Weights of a small transformer language model.
Training: a variant of SOAP for these matrices, 4779 steps.
Each number is 128 + 24 x the weight over its row's rms, rounded and kept within 0 to 255. Layers, rows and columns count from 0. Numbers have three digits each. The size before them is the row's rms in percent of the matrix's.

# layer 4 attention output (transposed), 192x384, rms 0.181, rows 4-40, columns 192-383
108:118128101089139139168085129132126153133129130149155175159113127159109138123128126152172150155119138134165113124157126143102140126130099114127123169145163140123103121167145122125109118136119141132136153120149135114094127151141136122121125105121126072144157125160105114160161150125085125150134099128132127115134129145150162119136120102104105166163106113121116115148127119101143131133100110146118106128143131122136155168137108110139170076127173104137131133134079116145179091157105111115154130164104135095141145126105141131119083070151140129108113118102157169124104125102138133144
099:081161127101106109111088105140135123144156147099124144136127083133139134170162113139120156141121101142105135115118108089116118127162078124102092139090057119137121049134124120145111149148125120083129140103129109154104109154164116102120147136139130114099146125142115142086134181120132102164129145134181150120134107079119151145096115122130135143124140130123128102123102175122121149087121105145168143172112128116151139119134121129137143122168120178090110126168116159112145124148115123162152171100132130156137149144153128081143158123134121160165122096078157074159124088105118166103
101:122090163129140135134120134128144147174111124109101140134129155120132163135146148143098171121143136122119168095137133137102131063137158124166111101134119157134137121113156156136166127130108162139046095124095127135133093098136141124134147109142128172115121087114120088139114111121091147101138190132099099117095110116136121139130171128143117121112101134117131111126146139095127100103118145142105105103128097105117135153123134088162113136157144130148171099129137164135165160165166112125117133089104113096137090082130122108154117092136138089085114122138173154123137184098125129092
101:066144144141174126148159148149128144167084137205126141122124150107132117128129116136126112122112147162137145117115141146140140130191140148112146166142118162120133154152160120115158152143137127077139101108166128083136135119101129135141119107125120145114093120148151116136122123122127148144179107131156113122111146130121112108109135103155172134082137188129119116168173129116065080093142075137174116121144097135136104084133117128113149099160098133167069096113081143143133120125124151158128121148143141095111132137139123084159116136120124110140121122117130158129137120093127108138
103:111116130120164108152102123127160112129137120123058077133133172162120148136113121151146112120122155132101102142123098096144131127155146126115153145138196078132170119124084167138075089170133113120143133131161143111121110161164101138124149137124100107097120137109100118125139142121142083122136109162145138124154097146132142116130133114133125127114118126110121139112140155140097096113083070158145132132123157139153139111125107083143081091108144106129132120175182116091145140126129150102139088165130113136126099073088096122136111139123107117125157079125130117070109111158125144120
102:118161134071126175132135141160120111153104120126120137122148115144153114115129150093144109094171159127124092180087156146160120139115143132081135069087151132119152128121124123135143171107133156134139096103118156140097157111124107109120101162168137109159151133112125165201128183109135148116162083138112123109164140126092147159155126128142098137113109128132164128169095104125127139127116152120108132124094084117104115122119138121126087100126121140069120118072092115137138082140135102132140134173083136137115108117170134114131105122106145128159098150155129123141115146121149124128
102:102125125124130100127104135125124100166131142149160129101138146107127098110117119134126121113108116187120129142153138129123110131134154153112155132136137152133070120123159101124154159123145109093170143129139113153089116162110137120109162133162157087096135158109132136147148157130116084098110124155144108125125113129153139186152100133125146155140158081109133099128138127124151130169165110132121154127124112102144136133140148140096167125146134060069128156153102111134116132134117113101163135143173148127122104088112149095118146123167117116076098179124130139112154127131052110099
106:099122141115114149122171139124132116148149097165152169061106093117159115142100085131156180136142120094144138130114130134083130156153154158146094123086140129114163133098152111132153110121089127098096156132160127137147130142092117140136138101127104114122121175136177121157161090127162101134120115209136155151163143106095138101109159134147110127092125141100128122129134125108144185113114161126111136111134160116127150091138123159169155077191148087141118125135141167125095078127135124131126138137124123168118102122135104137102111131166115107096105113152051142083150176111130134103
098:120143133156110097159120119083123177108113143153106125148117111162104122114158106084112169125106101101141101103131163107116120129091125147127087158124112135136168101091141094069083124140133181122133137069123110091154141136085140186157145151179101099148141133117110137148141131095111140128102110110105159162085166118075178117096128125130175099145128133133146127139177158157059085133105130091171132132122153095135143133151144152142144103079151148150133138133140152151164104104127160116081118141168117103157104097147145128131158143151165167143121107105115073129129126142123113107
104:110128125136129158137141137092124110131179146148115148100119129099136078113149117094140099155128084120164126107180106108104115173136109109148153120148125117104119110139110108117132119138109132154126157093134125147108105105125140143106138142115122119140134104109168125174137082130124170122109183117123117062151133176087082068134129127157121107110136146129084126121128124139112124165137164111118128124123118201108129134167142135115139130104105100125121102121101110153093155117129125113081170113119127079125112103098148131121108112082154111119120095114136075154142089108154151150
102:127128152075147123115116100133194125138185077143139166070147136100120141103149143178140147086140152095121113081117128119106086131094143135135134103127099081105150121164117139137123116154123164112116156113069131138080108118105128152135135137087117073096127120145121178117154120146154182124104095091142096147137106123125076117109100093166157106139114141084134130140121119137103153158123131165164148140132127149126128113112099090084124132101119122110160135156159148149126165156130096132080122114142140127101138121089099134153098141099148120111145100124112111179150137107133103134
101:181152157145138112140094149133131159142149122110109163104120122154152123132162084146152138143123112141137090131110092115131154101135138150133130097080151145123119108074146098151116131144108172176144108147179122173165148124110136163126128123093184106084066093117118145125160156139089155122140157080133147164129125112152130138143096102109122084126133109137146134145161094080146055152132134132176126129122125128141125043090169125175116145114130097112163169102155102127128158107099149112120143098074143133142137140120129099146148171127106094164109128135102175129128114137077154110
102:138151137132139121141120125128145134143103090129113165143111127141180109089125172140129106115124120139162095094095139112147126129143142135137161143138147141142167101130139074100138117105118137125095130133115160135094151113163151150121095125090145141079230117121119108119154123130121080170153087144090138163128169124139107102120146141117116188135088130110096096108134102108092152145130106067077152090163093155119115109151113103129103153117130112120158137129098135106126130134124128106161122119139099118128122144133123096145156109139140123108122124140142157144148152111114133164
105:118116182085141131130116060086123117140149119139184137127149146143135133128156109155124117134147116127116124149144098137121148072106117127146142149140111162172177112132135167139147150124114126150184127108110145154094143116154105097136194141133155126109122159100101142131140116112131133120107092147158114151161108144106077157102158102137147118168147165122126185128155126097127168092114144122131099157096147099097155140132162138126169136119139134140175156166135136138073148148163121136133111127132088175107174134127138144163139109104121089102126119163136149112138138128078144125
099:146112155186148122179105140147088137131131122090121114115130158149092135138136053150143104100143137117135083149100113143099132124103145123123078135120129117099147123132169144153121136100154195150145144140137134067143106133098131134107100141094094096144174118108141120136138141164096095144175150130141122090138128129116160093117148151105098082161067127106096150117081077097113149175133149103105121094094114141139118150122116127157149118100162134144124145155141141141185141141150115165165134068090154133126128150141080142072110106155120139124111121151122143115122090109157127170
107:139165159110115103147134134149129120106152130107107123108138110144166182113153109118116128134126108150152166084062132101150163106088152137125111110117103122149160074145166090135131122124165106150115133149122123116094133152178094126132121138115182136135106140170100110169125108094124162134155130136100092149118133118136132115088180122152189117110159093128164134106137148132140083144111133085115127108125099143145169103125123158139081123128118125110113113153133123125140092151136121116116164131124095183152109159102123144143161173130150109144108130084135164123098143050122151110
098:119109115112126097130120140134111117194126108161103160146100094172112101133128098130174125096131129130104096125151129150135164140103151100124119121107115127107112157098104089116149141092105131105113134113160116157145104135109113138154118148135156141099136149110166130120098153138110127126112135118136098107118166151137164107135161121097123140153073157134152123122155178156151164137169157089163141124120126115151141150133142122103135095122183126103099072095160122120130108118122153155114132109144100154160151141100152092128186134164150118126119125126090119079121108121127160119
104:091144110110121132142112115140106085124101102117069123113135143158150134100115155136095171131131160128132094148118143134130109088124102122095147098126151103112189125128097158117118160168115123136102112174125149119139128159122136160139110082121123113125089122083050123135151107140117163142121099136191145137110171097143115115121111077146162087117136123115151195105116128125109117135116140102171157107103113139148146121142141117159092106167122129116136127117091096167144126124110139121119110099148128153121155177142129135167070121113138124177144114153071111119129122083141160145
101:118103127139156155108116143138107127110141082132152134104141148155137111132128134118144084097161109134115141174112136110131129136128136137137142145126124119103142133136127134148093121088137156125178123125116140123129140122130150148140116133099108139140154111135112124120124148139118169132120165155129161114118173148135088104134116065142104134089141129119141110130121107112133143106150131155158134122115156117138107168104124098119112123135093152132106148123121161109152107149117142134122108119108120135172129104165150106130119103092120141130118170114102097140112118105111109111
107:125130120132125114117138115088154076118133168117095123155111115113141074126090136116123133119104132153162192129127111151099132148136193149136100086126123110169128184159118165162140170139133137156135176127125116093103100133135115129158108131149139171131149129134180126160098112079102134170100089102134122123137113062120111121155138121137137117140123119119105198080127103120092158156160150170135160145140130099141140103155098135128153134105138125154134118142132127152157122081154116096135114158141048154118125094124124121134163155133147109148134133152081097124108170166151074107
103:109127138114163154123086126134146095149072077147126159143136140117101133124168140128154117122124108151168155134116125109153119110122102131090112130171157145145114104172155153106132112096156177146138129096117141166108050115122101128139063150119133129092157087119119123137148106093114184125093121136087118112161132127138114095195163170150131130130120132121118089113170119098107143086095126122121089113118167075122153146108089116118146170109136134131096153087116129125150112092104076142130111163136168106146138154121136096104130157127116163120151136133065169118150127121168131134
101:158114152129105134122179121130131131135119151116118106167118126186159160129157150110121139173150072140135137152107155147130123103116135113127126143121140071160122129086150121165103103111124110117169134118154123150156151098067160115135107128124160100139152144126098139120146115099125099106108140123093149123088161121138098106146169136096150116165119134112130115135187086135135143157078129142133148151117118111108101092118092124150100099145130142089118116140103131164109130131137097110129130138123102118161127096119106124125062115143145164159137137141142139103089121130124109162
101:130141121140087185107115149072129168113107066154138129128143102120175076095141168152132078113114125114092110142133088133135118116083173159141147163147103131135122115119125088114130128131152138080127126120160146151128139122128131128093140140111170135125142135115139091142124131082140146125137146120118151132113137148175161143149122105080116140144143079142198142126170156129116127132116157164129135118129156164152130117122155138113123159146144129109120116092141136121130127086141122086149132109101092193101133124095136134109130109176179158141111168151147093088151140121131109108
104:099137201118141086101189126112117117112141130087147105133154154125128104117144146120141111167062133132113160131087114151123115139163074098145122140137133096099136119138178117123081104104126174141100105139135067094092125152170161111117089141108164101095144126138120075128148134120159124109159130130145125124137151125119103124204119121158123116127145175138118136161178126109075122114171126148126157131120057133141176096113162135123141138115133092126105120123139164107137118112134082176126111142140127119121139129136108117105123144100137163175142092136153159117158139117133087113
108:151108151099142164114128102118115166119123137169123149105147134083095151153135170108121122152129107134118123159158153173081135107141134132125176155115142119143138128095159115092160144075131112138120109156144139144153139159140132129151161086105123095124129140109128071091122145117118156171114139131095124108130172115107149131147156118109121156151125094145138081121099110111156163127161146075079106104128136115128152112175144131157132123129161113093136109123165135162169146103133123112132113132142135121134127131141116141125129132087109113128113133124095151104145103124123147109
102:117125118106094151083120113110156113108121146115153122175135132110133182139165110129098144182146134116129121096127179123119135086119140175172121140118081123162126148104104115167116110120114127160102117104126153155111149130115164169085170156158183122136090107130062142148115147099112133154120068125125171160084133104145153082099105148156126114128119116135084107139107128156132107150115160125124137143092129116098118161148121147117132122114124120151161121125134116094160118122119123163181068116129086099124134126061141084131106154151154160132133149135129147122160150104155153126
103:159134105174095109130121162157079147134131112098132137112137139154123121128140102151097155077128122122100125115107157141125092084129118124167116130110122094142150122107104142164091121121128114134134110145121182160102107143129115116100105130152109155139158146135119153153138159181114128145164126132178096145139102136156098135108145155146084112121143141120117096157113113130111141131150116121138103140102128100153121117147127125152155153141134120124100153154103092076135117120125145127075119136167188115093140112129154144105133142172157115159133161153219127125130163090179121096
100:142118162172098138146169128095113133195112163193113168148146129108144166110161085087117123141115126107134108170113160095103142097128163142113120111141107140106107142144123135101142135096102153127143118113130138093176125119111135096089135162121109119149156099154105101090132114128120096104126144127112167136087136135137111146129132131139133097154090105161152110149167085137148120142149128129127117136092116114138129106065132148102145178122110078134151125105131117145109126113113160110122132146122162103137140132133118155177130170137100117138178100125129113147093139102100136115
106:146073096174105123138125129133115114142154131165158166127134131140156139185140116156139114144137153132158153107159111167144131154136101119132175172128099135155129138126119139130115144092140154142130125123178136081086130129206147161119067119173092142111133126144127160158109181077097107102149167116080119136151103092133153114144094165132176075134155123136130137115094145147124129149145097090149134107096146157097119145148140108166161079125109151146096118110093115152096119110160114143146163128099122120134121128121117142168124151079147149130159110098120103119149126128058096135
107:120151131115106168116115136097090101098187093130113113123131110140183105130141117139141132137096122121170103033150178134148127103141144132127113089152143114153135144112087104118100130119088164131136150127158180125144133123142171097130170127153167120100152117090102153136133095162136145146115096164153149161112139153147130100161102097120129133135130090178108121121152113129117126116113140129140149155146137111150117132187132137109127129107149139122088115099118096149140147104162124111121096119089152135170124103169061130084117095113166134116102120133129127117162091142140112119
105:147138136156139126103097152101110116128138066134128135128138138142107116101136125133151153139106165134113108127136123082131151145129103146170135100079136138119167110084158060168121140154084102093151141140147128165148142160153120135140096095123125145150152126138133119112142101084143118132152110145115108119113166135134110082097093095120152109127113094156164131077120143101116137151117133101126150119112096109121184119128139174133108122112153163150104126135139109108136155145115101117119109131144126138139111155105129096121096132092126152112104136057123156149158100164113116106
098:149124087135135118130101146117122122108068128074114140145110116167138079126178119166095118150149149155108166149152135123084090083139107123135116125117170101102083082140100094136069125081161184123108137098132134121078136067128143125138114117139073116114177148138166131126076060108168134135123128160174128131101136113121131127124134112121111123092127141117150154152144130107115097123139106121103132106115149127090136148093122152121150125147128141165102185101161155125158151153125152121121117111095136122128124123094114149146119162109064134117123106147126095163127151135126140127
105:131135123162181133105117112133138121112101183113121164140131159117111111087118187095133139154111079093111094140109142113107122120138089127162160174134121156140134130128135104101111105151098141121127156144089088145098134136118108076144157163134131172119152136112151135130132140152181169129169149110125130099191119157152146131140145168101102106132135109108116146141163103111136171134099087128135138147104151183087069099097120105126143097163124127120076129122069152110107101142131056093121106145116121151090082120137112107135125102132120153159104146138148101111153134118089115157
099:115135143130117111104140101112112160079152089135098135099156099117144125140109119111120127162107091103151155108111114172158126084114121127170102135136132148140103141121141122126146129157124130158137125115111128146096097155136152165129117141115083150198151123156119145131094110078140133142116130153167135156121131102168115095116150126106158151140090134126058146163136154153118133124126127153111156133151105137141116123141129150104196102131112118127097149169105137115167129137127090082128153136117132113135137121093109123134155145124122124121128086125112121107095113094142096178
109:172098154165153125157135102151160153148164163145142144126145121126162106133128131138111111111113139167109133093110118095105124095119096120166142105144151123099152156117137141132109127122139114126147154112135123126109139135121169153106181155115147133140130118104142118116125166123144144099127134138132113139137118128125100082129076111129116129178129100107129112136150128137134079138149137137161106134120136119168125115133134114104189142112153049094143099124149106113131133154171157125071157086121104111125074135164143140155116096089152080128136144127121102145098129113128162119
096:122135117083144099144153114113155105096103158120122143162067109141154124126107126160160168109149137103125127138171112192102171123131110168070122122164182147116152138154123143163100162101133150126116143119137159132073078116129120145141157151098138126133093093088179159054132105137086162063139128136126111174146168118141102116119171139132141127117181166149137125100138141127164142107114115087122125105132122122133142100136096147147130166145154135085087102123154144131141113105111137111155141145122121106160152128158122107135097142121111147147163126135151081098134139118081127108
104:144117127107133121119145135108143197129082153159144118129148130130141146131156091158142131110155094117168175192097097125155117093093157136136141105139165115129113137156153126110094121144128109121149126157123109142110145145122102096146111133116129092131106108114109210114136075116125105180146143171115135152121111090122144111158123110094175117135101135108104112120153166122128124111097109139132120160123119130115145106152127119133083124155111123183111110148106110122111118132075139172127098129123118113120120077103136106176123132131110153165126140135117125135123138131112149126
# layer 4 attention value, 192x384, rms 0.196, rows 5-40, columns 192-383
095:106144118101116129135086143129156188111153118131097171115133131132169150104099102120144075090147130130140120105163132135179125148142187157136107150161153139125126118114121111156129136126174103125144106095116126126130116104133138167124143108107092121186109119142169125142090142150121121151105141108113131218141132134134179132108112090136150134128123128092121098131126155162135135147098143107123112118149133118109091134163125128106142139134125132147128094112117160126133113104133092132096121124145116131140157121146122063134094132136137112127141068110138108165084125119136122095
094:177117144166121076122150116134135135145139088160083122151078143095119120155123127129127155159138149111145120128150095143151122144122127120115140126125122106099097131107148156098117144132124121158139150171154148149135099125166079087102151135064158146158141091136126119104100150118078119160123129158066118140128126142176091092173099161114166114130110104126142159117143118093102123174121143094160140135142106132116205078163123119149091137156152199121138136109126111118114134117117114136124152112170148124085139126083136116175156131143123159142094125133157105120102119112099096136
089:109129141165149182093127115120123114145124153086142111126133118149157124099115115168102086151114091127141112135110150177146133113143109109115102128151060116114124132161115147139110125088146086122123148132126126148115124093148084113122105154102137095157087140121108138110120103108157141139111142138124157164119106188113160117132093115122106116138135112106134141157127149118081106114147152138149141129132130119145117118159142117118117103144085121155126147114112117104141148159081159113054120110105116094173134155144153161137118116137083133132137111152128104080129146112129108095
099:093112132112109173181107094142105111108157120102140156153158061136159117134155128154124143083154142099139152111143120138076107132137127076121132139145147117101150134140103107113113100112165163126144137121133094131092123126137106114174116105102122150162087121074138134136137157149111118129107087123119158149176092123131110088148121122138117114113101148144110138114129093151133127135114137137151117095138094115156099145172102117135159113172124173140148112163131090127122133174133124106126105147098118116099172124132105108077135143120135114151144133111145105133138131082115103130
099:138132074146100128116087158092111155134094116096173093141136140149111134120144147131146134130126147137099123126128157123126147134149134128106136101169130134139106163101106165118112141108137105111114136136103165153128153122126095103116086121095136123135151131142126176118146086116113119121143131105090132114146106128132096114150142118110068138137133108150120147134120135122132078123113135161161141118139174094163134164129146151113139167150145124117100134122093148148137134111071151124128094144124135124150142167087102097109163131161081132133097161173097128114119140152168171157
096:132125120145131113101124140129145140101169130118104181105126157108125099107129143127108102133106159176132155154152125151104107100126157158139160103119129090167154138125119147122107112195172130136118122128083159114147121104117124137169108142132170147103163131130145125182147103148136111105134085122130117088119131127123133124114101147132139096137139128093159141073108107129078175120122123119155142132102098119139103088112146181113094105112149087069099161074143139175087129152122108161140208123119133139136074110179118156094151080125135122154147101134131105105118112121125124144
106:151138082114155129142140162138105149142102136152176125096135135084121112095130138153174132162139094132094106140124140135117094102132131110086114155084086179094131135109121087144119095119148080126110148127121117147117158120158101122141115174137124067121170132132155129142145089077159107180111149149151151135146108132143114094117137126120140138127113121139144108133109117134120146134107126115151133085083098147140138120143085150111101114131142141126069127146153100146099149115104117113149093156085107161105163134092095141094129101157141131105143096057156121129156136115080131072
093:118176136147058126134089154169159103084129125118095080134114132101136135101119170132161092131148119063155150146132122095171115123169147133127144140128152097113128125199157145155137144084115126099116108115132107124109109114137154121109176138093132161127114116151137142112126151152162148153099147122129173141129125104105110158136186107125152138155105113133121149156116151141140149119114113087164099125171102151118108094142135129122108125086137120094141110149145128153114140130115140115090066141150153143144115188119139135139126115095124130095115137124152146131150092121083121109
095:140108118140145119109155137127130126122176149141170152157174114100136141118090101147160079142094122147101102114100109139122145163132160111128101156178106113137176112149131132120161161141120139141100123096116143113068115137118121132128098134110105168116114142106160124116148164145177112141126119128134085165111135122124131104111108154148146133176153141165183144126155108135129076141133119134085096135115125112149068112122153135131088117090119141149090132149111107098133136102158162115170155114137094135172082105111105142097090131135133125145101115098146093123074130077104145142
096:148147148115129144146125105152107100132122126132124173163151138115041152114125098126118149112132122149154132124107109150147114181152138149106132134134109141091158105106153106117142137111124128167136134166135132079120138138129110161129125122138164101123103129115094124113137116140133162159120089141193109115124105117162169099106103101126156123174095109127126097111164089164104100148083103139105159127150115092151140087136128094093138114133141127161157156106130126114132136151140117115116140122115134102133160139092135103132126077069167133156158105098115131139102114091101118110
095:119138139112108097134130109082121125120169113160120131078151147140141161170192134163091124099118117128119152177116111079173158113078141065109104107101137129134124129135107095131187130089124127144141122152104118075156084144122116140139129122158174115115101121146147130109117126129179155147154147113096128152115160155135151149167105104115195107162113157125103118124112148115165155122172144129141117142129129119150144118139142135120105127151126113138187134113096088127062111133136169172091108119142155133125145154153098106127122141179171149153181118118099104114132132144144109095
099:129167116155129140057072146132143136120154086113107114122112126132122173124121132078140139170147154124132180110114124155172124089118164175145179128145146154111095114141145098120111101122106105148161115174160160117127112107110169142163113110150132119111099081138149115136099068114157138125101150065128122176145141075129136138135120151127115173144080115138129133103122149077147188141115144103147127110156126107123141142134135138104127159145169114138163125093105123133114118119118155124130103132128119107157140130123109117108128124131134171179142112094129153103144129156124092157
098:174102167090105132163108133149124124097112132131127123081133135108128135162131122161107142085157140116155106109141102139115137126102159107127152148156086112109096090091120139129124085118124104106142107155111133099126131106153162124138122116141112122161102141133116107131122108149152140113134062113134086134149131152121109098117131123135116138099107120097159098119160143146103122152116108123141127115129133119168115115109110134087130116135151158127190167082150164120118181137147096104162137140103131139044122121108107117125141101151134062117141094085156120125088119136144151117
091:166131114105109152132149133130111138137065062134109114141180156114138180127099143097135145156110157139102178135110133098125149124110105125122101152163122159128137122112138109115120100182100063124141169127157141143097129128130111102153113161074177095122094149133124126127128141126140117132147099106093158120148112138121113102099141129101148081151155129132158158152154112113173138139130109169137126106120159161133152158110139117113079120123128101125119128171087117110126146143104093131161073164147113204121117122118132136126147109152113120134130149102156119125163130113133120145
100:122152133107079168103095121128145137126141093160126111169079125167141132137163122174169150123128159131133116105151099141128099123107150112124134135140132141126160114177130104149144134101122117110132152129123146087102121169101128103149127146131155154136135116148105125112135094094126128137164164124114137121174135111176108146097118091109117160101092116104137153093123120121169097192115096077140163174169105102132163167187106143136123110116115139075140156121156164151119143104143110122093133105111128119164159114158099102092105128122124139145091110107109094109170099080128146079
089:134144110088116137098163176097122160140153143158152103123114153104144090132125128150155106185103168182113150130119108114163116125114139160142116127150132129112151142077141106121162125095123135160132145146181147111092171173110152152108103131115127085144139115147124128151122143125152091133117130152151146118163170102102136155109105102143192131119147093132119120121097135099104114164138132144097157146115128147080112107111154167124117119094114131098129144145123135143127132162098153139138150123130128127125103103112149148124138095132150130141157099133175165098108086129066107139
104:150123114111120122158112089141111117156118129136101153157135087105140088094189174112155124127126110113121102141118125132075133083159148120116124111099137148111112137132119124103092164101122135094132132134177109112132123092145120140159147130112130094145088137138147084141130153144117107161122133098082192176176132128172104098142138113121095113142102155123113118138140132120160138120092140138158114127126105124156128124114078084124103173122131178153131090089166136105145115124119139165111061142127122131103150113124110120095132128122123167143129112137133075088170137092119152104
095:152149143127161140139098118115106140139132128096094150148152097133154131105127190083132121100117117150109123122096133095128138109152123128084112122124145187155106156125111152114120132102171100102083161085118126149141136109104136135119109129166136145124122089081129163170135127120102147127146144096107108125106113079128112161151123122152129150108135114209119141136115128172143120126139131139142119100152136133132107107122157098123072141174129162146165103099089106119177130124164133162137152139128120082135102127153103087135111113115144176093116162140120145114106111158135102163
098:125156119155121132106169152125131140158145150165120127091139153134133127144152095075132150143129112144141113162118108154114097119128157091080099162104125103088124097127105150101157161145100151126111119108110110128054111207144132111125096149137147126136113130149087134144138101126126132097094148158134145102136140089131111107096150092127109142143118154137177101082126076199138109142157133161097165123079084112144141076123121084129139144098098137129120085153142144089098123128098130126138152099147121128119104141128099159115155125132131140136166116138139132134131120136090169129
097:121138063111174085119123130109122150153133106120108099141093137161103106088155150103081149172105100133107129110135180115119106173151108076091129146158123145138098117144117113100141080128139137094209125114131111149145137111140111145118132135114127161146117153133128155102107131132152130100148121131131092135109134141128123109148132143109108167125127135167125117156107129083127204127136070136164150167125118136127093142171141113114141110176174196138139139122113145152128113103127112085120145136136138132086158111121119143106115114172126106153141137092097114086081171163140144144
099:111118102102122135064110135116144142151127126185110071143119171109071117090135190129152136100108159096159139127133160121148124084113125168090165122085139129125106124144133132118102128123108120135150163131142150157114114153126155122113151120175163104155127153140109138138131151114123110139152095139154169162141113119154100113164127111126101140157125161133128101116111138119081129145127178119160097171110147160091140171133116135131146197150151140134105114136137136120100125114151147121116154181132124129097164124124127107109139142123131151145146131129080156100178140134117143104
100:141118123101125169119103110169105139101139138153147125100122102152139107132092137128089147111152118143108194124101107117109143144129138139169141047138140134118115100106096091100120155102167154161089132175129100167090108131143159141098095151166155167105128127132165115161164113125166100138108102127146150182144132122136146156130120144179160160147122124079091141112089139125139153111172141056122120115075151110120126132119115142144083083121146080135130135132106144080067144110149105083104151124120136105136149162134101154128171153115128172116085105115107149113097123135154103119
095:135178138185122120083130070101137096146139164117096125100114172140149115146151084112136132137119133092159125136117112150122090095102113103081129128130107097134153113129127115153122179176130131109131138110113159112106091103181126120152117112110119123131078149121112135124127113134142146145105170108165130159109144103119136140136108105162098137133109118149138106136118115150148103159117139136118094096093108113138084136145089101096103112136114204169169177134143152139116135091117115118115110104135117147114148137146126132131109118126139081119135112163085109128074119085103179093
103:159107163086104128126155143124081121132150130129145157141099110128114167133147151127113109090135135147101126114143133101091120116118120092118122180103107121117109093129134141157140119130140119129165099111109184136127172166123135116142114105154133117101186128138124119162112131148145147127152144137138135093134163143153126096146072139178139135158114132117150121145079126132176151150183108149101148101152094120098119141119135120102141157111157111139145103148107133154116151141136156088100094109135138123074179137148138140132152143125154127110100109116159109126151128148135102140
097:142127118141148119122108120110214154137144137135099123116128146155135131099156157094111115175112162147191149142116138103138079124113170149142122116162132129118122095168111120138157118153139134153145133140125131118152110155103145153077154135124142109106110153123158139141126099155164139105125097107139191115124120138153141210113149137099111150143095118129101132118126089103172103182125130085184128152119110124144151121142148143084172169111121131100130143131125120112121106106149127139066128142139129138139166168180075139151130143136169118142124132105140121126107107134136167117
098:110157166150103166085113119112148111134132134134101111153129144131082148105069100172127145147126140093138147126118162158056117093147129176145158099148153120099170130125152133106114148161115110147120129147123114157101129133119104121156170130137118170154142116149159167137112149155103128112091141156115141137138130110115082104184152111090056110138090099107112169129097150096103096117118126098128097129120180118068136116106133159162085127137138128099085143123108139134168135118185108118152159155124139142121099101164124106133091103116151139084103147123130098138110172141162121125
098:161113152177156122166088107095064142164163082153094084092148156084136132111157150119105158106117110115095123111134117142106139123156124143127106116113145109103123132153133087135167120123147108114118070158107172101141079079141094141112135133155161151114165149157131130148097092085104130144158115151118134156105105162125135136161141134097142130108125116134113123166117137127100151123085106150128102117128132129126130137101124125159085193137098137136139128137146124139117129086133148088079143154161188134100099139117156130164171133144122158136154137164164120122129127112145171162
099:165126110108150134114109134139130138112113157151092146163141156141126162148123131152130088189119091103121160130152067122120112104111102107095130123123082128120134127142140165128135173132126119142153138096127119091131173151102091162139148165137158153161141118136132125132094148099152116143137127111146140143124131130086165139135149128136131120144125172183152152135111132144117095121153140170131104145139146142164137129159136080142152178122139091093144099157141155143121140120098155168127125107132171079165121157119155084105136116125140141158107109154109130124168111182142143112
109:096166136108129109144106120089105122090147105152114154153163147169132126118145135102117130097136137081119144132057134110160103105111172155187142104120173127124129156125113107149143094096157122126069122118154125113140111090120178149101103127129096147079113087109146128159107113139163131143130121108107169129140130096146109123128160114213133183160135114128097164107118156102128135172119122126135127137106078136163099093151098131133092152132134131133140164133121119123119114136143109130131160153137106163161147141101103123110108122104126144122132136101166152098105132122124150123
103:115124104086117117127103131116137130113158111171147125151120138156113099120123132119165163122159080099141136134107125070143159145124164094112097121166100087161138126117142124126112110125087143143128112139149133099143146142101130149143122139138130097141147112162137119161154111118158135151129150134146088135130127086078122147087169089117117148122114125147135142084136157108120148122104153129157122154124128127093115116124142165157099143139143117119111142124116151165152123126134082150123120134105117088148135154149118191065113130162134126140124105104167149097168095099139183122
090:145145122154138140132153140093106175107122136081106148105108133115111136120133111115149130103124154061099132110109146106136121152101156122132085136132103124099132166164095104107145126181137122136148140117150140118090107090153075114141163158130127174180136145123113158148165128124130138111135100118130153137119078147140139111125119167142105162151144125168115132141093173105079088119093135144161114109131144138112121137117155107090131090133088153140102091149124105117138115096141140140118157147096107097102122110117168173176157110149097117096149101151145124138078132126107137165
092:128140159127126071110091137078149128141104112083161136161140133135139105155104160174113123149117121105128131159128112111148149105154124140121141132125114145081109132143147173120092116109110072128188124093102148164114085130162101144148156105139109148100140148122117120142141108194139120158134089105148152117071154098128139084165103124118136067136129158152141159139160158124097147132115130155117094112135103106111099118086105140116120136140109087124085101151089117149104152116134132134117157115141123131119106135160125129180117115169141111157121132151134131124097125154113126177
091:126147091134138121141124104144127103160105129161119116153123171177114121132143130092123119166114143147142123123152172156146089113131122142104122120141163109175182089131153139181130118165091118129113119109151110118125131171119113145151127131106149124167114118158110135102143116124083144151095101133118117137131134129172143142101170167136132140064119144108147158124146127146102137126139144074101128129127113137156143114142125111123160140107143121178181144134112099139104128122123129131134141126131144097149095142157171165101126150131124097127162175117138169132098127095107175125
104:104118181145099139163133103101110127104179131094105113117129135085116159131151100123122177130149106136136123139086155140134148158126078099186163133130114095131140116131134117078131165146136153106153145126094123094095111068107105100123161116160088114103100123103145144112127183122111139111108157105118132153088155127093131126121108121111111131128157108103134128169106098166172088177102100120106128108147121137134142127085141105105142093102115079153187126080127093096101146137143148141132155114124110108131109100168168126139161095136106115139153121127144121136149117083150095114
090:133163128144109111085094152075127114139188108127162149133124143124148082124145161127161137154118127096071112139137118132156100180113171101163150126104118081115145118174099098112154109083111139083178123081149118139091133133131129116134125082120135130146135108141152121127098135162151120118116076105096144123113113163157143133167125127125136119107090157114180132116159128102118116095119151131090102146113094098133116164129100132121160159119139112103135133144077147115118196141146075132189117102157150119128105108132118104100136153093126115153130101172112130113133127115128122164
098:099140115106088113130116115167124157126096150074122106174124145140156119156132101140160142186105095110102148129143104149126102130144115150079170134128106101127106094133143112187095118103118148130133162122133086137147140116114162119167136151106164104168118123147121117107160121142141101104107119143139136182151138130129125157120153150139144129101142118134096108114156118170102168124154162133170115124111111150116108154164120158148145121161136187129091128060131163112151147099179158096110120140151134125070176132174173144136149139113134094100153112152080147125117168137135150096